{"qk_norm": false, "tie_word_embeddings": false, "init_std_qkv": 0.0282, "warmup_steps": 200, "doc_mask": true}
Each number is 500 + 40 x the weight over its row's rms, rounded and kept within 0 to 999. Layers, rows and columns count from 0. Numbers have three digits each. The size before them is the row's rms in percent of the matrix's.

# layer 8 attention query, 320x320, rms 0.0778, rows 216-255, columns 120-159
122:447499511467439461507500513513546504512558436505441559473461361446556462471422482505510527512551539471472467507486475547
110:500499411545497469583516506498456576483507474592479508432525425466507394515476450506508473492479562432493535521507512559
110:545573524477495483459506542463484503516514506471488507545512528518495575506486530465475458523534567493532502511511506483
128:455511434489507498427521488538538486491572541465495488485453502481521555527557500471498523586454488501498502467513523541
118:500518486511506518516507481537464518472496514430406540499552515484499473438581460460529538525521536529464476467502521505
121:555546571462502527481501487487492463471490477479497415530595517490511544417478526524447533542488459411476515529502517518
114:467462561488502514519517462548458512487468439474484495514542498594484434549442478502465500570471473512428547497536405518
118:409509524450476534459557519477564594449476467423543446500476526513520480452477534535479488471454454487502585463529501459
086:476498460489482485438493563539517525509556512400444529519527523473531470523555572484481491515455508472479487435546543468
082:521510502455504416482390479496464586583511580450447486415428459492473482467564464464500517545496449558471460467465484514
087:514494479481503515519456502543485497526478466525481478384512490501454500535497460492520512527494507561487482482482563599
091:501518554477486560530451480448508477537500483522500469500453554502512447513497456528510540494440450588426440511499525460
087:508525488449490502450534413544435520507525477557449502543563519493465459516478508458481515527565572552490479490510522596
086:535484511474531485519537394520427461583540480493471532537492484462479522491452490451476502502466464520552478467506476534
083:489570553437521465491482399489515480543477475500503475469558473497482383475434510475471534447467496421513462535555519553
090:508538510442453509542454540533484525504426523436477522473503518479467465458451483470523524465474532508419452503463502488
084:505454534514460501455449543438525551505485478507500454486418471457539488451541431431564527503465519583553486516426484522
091:517461504501457519516560501523550512443497506510484497537551546515502495404499519483468502437507451524575489453462528500
087:495477490538511530515501565524491556528486547415476473468484505514538483532490522549501515465481431499489551475584434483
101:420456516463541461513521452576409503469505539456559448501481462514491485487541534476486454496488487558546521498503483424
099:422488492516521469540417490532517503523508512441499508579472502510502421520504506469516532492525517568473473465554448495
099:521505460461526482495424479522496496487513419471476514421417452496469543548481458523514538503509527490434501472449504487
104:478448500569462437506512488514465542462524525513458460376482556518501450548468527540461459489508419488516496504462556498
092:485487548493528566516529594438449493460519457484560468392439495444515498470498484511586597481516551485470592498479461526
096:523480470562476490459554493489487568498454570535473469508466507502546494535450503563496555459454455549464489580440467530
109:453524517523575423503479573462564494550512504440572485540494501564486517498520417506536477480512466573632551519547503495
108:469536453499450421509444459484497549533441436515548531506506519551506513474576466506545533506486475458571509531539572562
110:512531558509525500474532529578561442550502562559510458500440523466510526522509464505536538544505538476478502531515550513
119:521531612517463508435474528442468496491423426464416482479480495473536502494430471590479538518490524536464571456519536464
112:444534471513504505500464501508470480458529545510432533496494533540527492570562530541537434462517584490488502579552499465
116:519445505449463451508441447429568474505531509531479505479555515512517534596447539484500521545451479492452537535467488538
129:462477433531519485496472489496417529516522480579503569499465481475578448469407563439521533448519492501451369521481482570
122:496524512456509493530542500482549362518461577569532501472479503528481541442458454562462534420537513524485495465468480502
121:474486494542476487451496528497522464470569501480457540536518491547473496510471509481512465530576562479555510443505541435
111:554518523437492576443426473539482509505517475537553528452490496442576538597524435552502478522465547508506466477534515526
124:471524541441489558484505567463460527532537489532469530474520493517535498404512478504497531456454603551465494499456515539
120:598511473518534436482578534535468509510475525529511501474507468522516496465499537508457527557526526492434534581501505451
125:524574508479532473549507544463500526558499468491512489461493498517468476486437425500552430487458520523481481490450517496
115:603559459486453525505469519491557508490505561431492522577531500545541440476533504509471468547576532469489504523474450504
118:539468481408543395506535506556506510503510588467529534530455518490517530440463538557474562500497466526564513519552452412
# layer 8 attention key, 320x320, rms 0.0787, rows 216-255, columns 120-159
118:529479459534477380482459458535531518477438393445396520505510381481582480496486573500532518603517494508533489496454498517
116:542470401544493411541516493483419592503499457485448534501473503444536509479468453540494535492424614452503487468567508495
110:547560522510525426564497611480490501492470454494504518477510542499466491449497496515486459465522515490538564471576480546
125:467562490516544565475477487516491425424543515498476456505526472504533577505549499473567501567484529466476435434439549551
118:472526549504483558525488474506537538504589482529452519530511538495546493491556544519541551413500493511420491457445589543
120:513443544524475513499408524453522471523521486497454445590561537522613508544428453556465533513508495475463504518590457469
118:510460551542471474569451506442441484540469455492511497474529521490427499505489533488484571517499454466422514485512454467
114:520481514513434526401477533490492525456481439506485479522479457527586416451474533419459499553487435544502539497500485477
088:440481445517491450508482487446476492582527495537552520426495500561425451552474407553542506431438492500491555531498488545
077:490481572442475579462544483477428530495487529534465501485497475568477548523470473527536445532475485512480596478470489481
081:496467468531483463554453535507508492467416553548449478451471507502490538464477514501484517530515582508471484453494477493
089:503526426518483468557485513557421440454538565567515512512509481526439568478535552508494447482507508491539606609557457492
080:570506397434523519423458509503567462497447541522555414504497507475601500505502509459531515512493535555562511544480563535
093:498505463495494489550492497505552525499462522545538415494530529525524499439563493503483527514473556471477503527529484468
095:572573496515510495474468555512555459554429478537504413489520493523518512448520532517539459443518459505508462510555462495
087:553421512539511507466517473509470451492521572552483528580435589466485472370464463509522475511494531562518508522512458469
095:530554536483415474503464502547443477419435545528496514490480478452478511439520531477429477516498497554461487456489535450
086:460530492557446572600519486520479523543530459514487471516505510457507583551460395496568574473463530500511616553515445568
089:489471400470489461470544474515524420469534465548492464475495570508583537439563515512555460449466481515485437526503501408
092:473600476573510514542508515452455501514491530506524597555529433431403487465441495461520494480530543448466538457486416451
105:479477468579471523503522453465541505478531541487464518409486499515520528532524584478536519489498484472571444451454519504
111:510463450529496506491463587496461481518514454584569463477544553490519566491509489439504512464525505498517500489498517459
107:519527465529519577516499507505500530443386479588450489461509473529444472500527497527487466546517488388561488502563485476
092:481582580429476514571485501472539470411460507539506537539510486462471490459391516497479474511532523601466455481497461499
107:556522438579470502477514570488479451469432454455472529488561499497577495561431536469447521528492475530479524487522547431
109:470398533476493451445499466513539541426622491460482529478500528524499469540513527535527560597456494519514557497473499498
113:471557459518493451533497502530428468479513554462396485415541559467471538498447484507547508480546355447504515487537506556
112:515528497524538538428487486503500446490478538565480454461533515529477516444515615465568476536463514449478483611512518529
111:557522528366535491503581555493545488495506552517496525526384466473463496478512463478473449482493506560436494417539481455
116:461524372571500538487492470457474557521563476440452463538500480480552492488491523503577485535535552530489503457498493503
112:500493463522484512550442396553526464499510534508547557479436489447513517521478515520505517418478482497529513578593389548
114:452575500467516504521485582430465497535439516516484559482493536467534440494460551457537515526537476488525431500449480428
113:552487515505522495470460489493507477492481460517482594490464480461539529467511511549436534437540581535483487462436531462
116:487480509507506517486438512480496430496508478528456432560486465495469410519480508529516477527559524488600500489474485472
121:560488560489514544506476488554550484510530518533520420508548428493535512499426440515539554533503482492497505479553515510
126:483464462494529514477516516536422497446499471568486577493509490436587513456477446524474489456544550523477558502387459507
111:502472486531506444464586528528425526485433558564493542495468554448517517539490542449401552537479481485468522471478540530
116:528598563516534486508509465461483521457524528443527433506513477497436501467464475438509420503496497497517437476531451492
116:475511496530432449499464528544491504544526509488454487548523543488501500552517477496479558538442469449493574494534471488
117:473443532467541489512515516530493533504513524448529504553480503544484551490488552513508500562492551508507521465523457476
# layer 8 attention value, 320x320, rms 0.0932, rows 192-229, columns 120-159
085:496400413472533535519529483470558555521509399487530549518459436511507518460487491525495527535486547555516491457485478477
085:447481432528485517509441556558459482529512566449380508503548442478515509487480501503463466508579477500418496464490458505
082:466537452543468525515607502594483505459471510465528394534504476449483470479476498478504551487532509494480600567513474463
086:478470507562486430380535447530469484541483519585439581507498539507474583564464482525575455463482472529465515583560486479
083:513465517491508467466554453445499431530616433489572438499540469488509540459482521455531488456512515488561448481523521545
087:539449512501465469466429483442481427530525501493482516478508462600437485472501471521514514543476494504496486491512599514
087:481515448558509557483542521494537508451484529550494596456516540477526465479512442474500531442514421513480531537610521438
083:533561501504513463504490534460514509539496581546578480485473517524516513500479520503481519545537394472439571492512478551
094:496486522449551545451463458560460450476534467548566428553480475493487487569530509537489448520545458507510582503522530521
091:529516534533452407534509485420525473497511423505484517502435501421573580526566490512534492492500573470537414481493543471
083:501560522517533440471466490561445511422444515501501512497557532475514522518509428505516555483499447406534494487523532493
085:445662489524543569467476526582499504465513499474498492463468491516462480510389505540460541538548535477525536503459478492
089:455502538448456490433482515479437488468501514544479503518426537475489472522429529473519545505526480564499567601493543537
088:587481468419519532525532433507503497515450485448565571450501448517472406561543515473520515467561497498500501548476534477
081:490534516506507517501464487504460462498537452554504483481497490422533547516566491472529504504455549517470492518486491511
082:449501533490442492546482472425555541501497519511540574512563465509442514468589588478478518532560449482491490517463586530
084:489406525439512474478500464457485514527487500489496461493469478415533481485504515465456508438500454499514553504552487410
087:531448511446496468503531451511583487497459597584527540552520541540480450506449477552551526508534544484490486534475500417
083:521526515540436596545461425474396557474515488535469505489518487475487486482413475508473532442503496568446556455481562550
084:509545510530448509580517574550535422517438532499444457418530577476504478501458505442494476438421416531487564491568517476
088:498490451537497496459432512496446505507500558555489506523480362444491541545478457556545466461470592489488587508487463467
085:542562493549530499531534447455476496446552511497475436526483492508493534507505497499479536489473471548513559414499465519
084:488540495548482483532508570519481602507529509536508558462524475485466516474493494441516497466411498457452491476488494464
087:536477488495411495512535507493484550511541449515482478553482489481485511540463506503519435475494470459526469533481501478
086:482477538487490563449538497451541574514549452447563508519494488531517555520486482542469529526583450481459481489544536549
090:476562594499532507499489565493568555514560520505592517523469529522454446457476423474529519516500582510558504537491476460
088:533456494517505554514553494474499506440476451505464465586480516515535522494579493491482523457450522504504471472502515505
086:539568538481532472422479512450479578464491530473469575579465491493509511548544484493513492454526606522565440445500491508
082:467425493501602483443457466528496472549489557527525543522525499518536484524547560455478498499495501564503461507416444474
090:529483488475541496497493494490498508500482511531459514502528509506464490560425551444473493521402438565491501482488489496
081:493537528507511514509503555522546491495462486496512604466527534505526479542541549499466481506540531508468433527431487502
089:429538480493473508504449463534508500521501505532498585484586519495494470551477514468467535406436453486479477526498550505
080:503439446501501566513467504507532542612492473513464493484537544499435590502535552435469465480520547525547494499461492482
088:492530459521523460450475513539491520518491459508456514501489519537517504548527483500531461510566527501547524432476471533
082:507552463499482456508512436557486493513525509537496506508523501439457454479435527449477544498535483503508557491451512442
091:519455528510487516546492512479517555452470424532478458542467513458505491527586481532503533485453483512497475510480446488
084:514562490534517491568482442476505533560462514515440535436474542433473444480528502432518485493545481517497526526563528463
089:541516558514500523481492511511431519506457429464470498556466450551413545527491506488497490476495496456499497554459418519
# layer 8 attention output (transposed), 320x320, rms 0.0866, rows 192-229, columns 120-159
084:583495462472473505523476476524463440463509534517504431492571552593552547446434529473557515447478472522445475557517579554
089:495502493448511552472532504489523488502414425497601485547434520490501504554543533498479547457472511572485517526514511505
086:541481491518530580512458552543527451494561481471450541421507466454592502556512496517448515546475528538467450512526583562
087:507545505461514492547463514467549490521521561455570515506475481525523482511501485485478577555495543518520492441395503486
084:463495474540500495538500485472543480458472534550504529517456519450595498536443463503492491554521520463489546483531512473
093:478485444462484487494461549544587589447469546458495489560494491538582561491549456531562526434495548455510552521531494531
087:516534526526500483536520548484469554541551388468525472490503441494443547512421491517568478589471599499515542488459558545
085:509450548538489556500504502435482549445494499518394532510518520550525555494478534510517477461497503459514482475502468521
090:476490524554424440505545610451541511457496524402464598433511565524528388474456434547459501554570479551524503516534485419
094:524433462503532531451445430570511505524524545497545530561445448532465489472411529496523450479490489593507518561538535525
090:595479521477489486533550497461514461552439473569532540513472520517466575412506535550415482516523548550500472514499471439
088:502460494442478483558519525447447462456507479474498451505542500508493480550545518462520462477551548515528563447483496554
093:494446512594536522526480505552520532472570513461414511514497550487552583497524515517517462460481437445549464439442466455
088:485522554462489510504516500498555507562481493531482516506525516530562536473561501535415496547505482464566476426522462540
085:483414413512463515557544466495548477526579561488589512474480434487466505484557486490410489523543503477456513526494487514
086:526495542482504513428548473548482489476455493502528441474418490559492491524392452512479538468528477501590506508481421506
087:499552466508527487393554601517541500506448462484525521542467533566486480564481512492528484585507523502473509475511535528
093:501549519570574525482516548491454485500543496451521387444534525464491510499500469490492465477466477545485481534517501535
091:511534549430562454476464529461534462491526522446509452498480484481545441492494548472496547503480499485513499488466456444
088:500517566507542511474506508514438444502531541476472464503457411498509452582456510488506505545470575471492477527502533479
091:426541564483519469537511497556500577507451468505543487500485580553433477457526507481505577583511423541509465446513439498
084:504530501504565510446522532525470493563524482555519569535512545437547506449505484504534453495501555463532452553527451484
086:499460434437554461509491497500517459476510447479510547570497603576534515555528546571532480513500482498556487499472509565
091:486529464467518489501560487482479471483520531409492524474516483467517505490512522549462575520469503574480567496518533479
088:524504475501525505542399483486423442455465540504472423510545508480472486413525562479503505484520580528546460519569505474
087:429443434522537564576520493497475420535553538466529480504455453504491518568535477519461463509502532511454501510500490466
092:498545447460504459418464527568536493512577559514474530477495587479498466496477458504479522549524507555512430561492512467
087:467517459520486490578525575500481532548524494527533424450488552509480444565506474547460528504458411518442536554452520499
087:565579535478504513508495458523528450515567514468481429484499562465384488491457570500482501482520460452483479506534484455
092:523476566478403518480472515503619539574494499462537462475553520553504464451528421516507467496553477462502486516519468458
083:503570481510485494484539515470480493546557577501514410510485473480515435476525539536522558529524473481552510488527521525
095:584423498476544462486560564460439452473474572469520536474459575476524451491463521514507583554514476484512533484506479456
082:524538554492527526452506495506502419457519544543407503493454382509499414556485518555529493498526478467487503484472485478
089:531584579468501479558468507433581481547514490466536531528534474535460453518505516528462515485457427533488473540546458510
085:464461575505518480517476506488545528463492450483468511404489515471490548580536588519499481461467521438448504547477496544
093:501442489499549520467533512536552393526573561529493557492557451463547504448455491497489523515503527482447517549488568576
089:451502514430476489427499542487476476436490485467496478503502447552552547465494476463538614493534481523445493494520459494
086:487501490516474495520525488447492470473567509478521497555509486449498480472513453521531497520514548515492508461541572474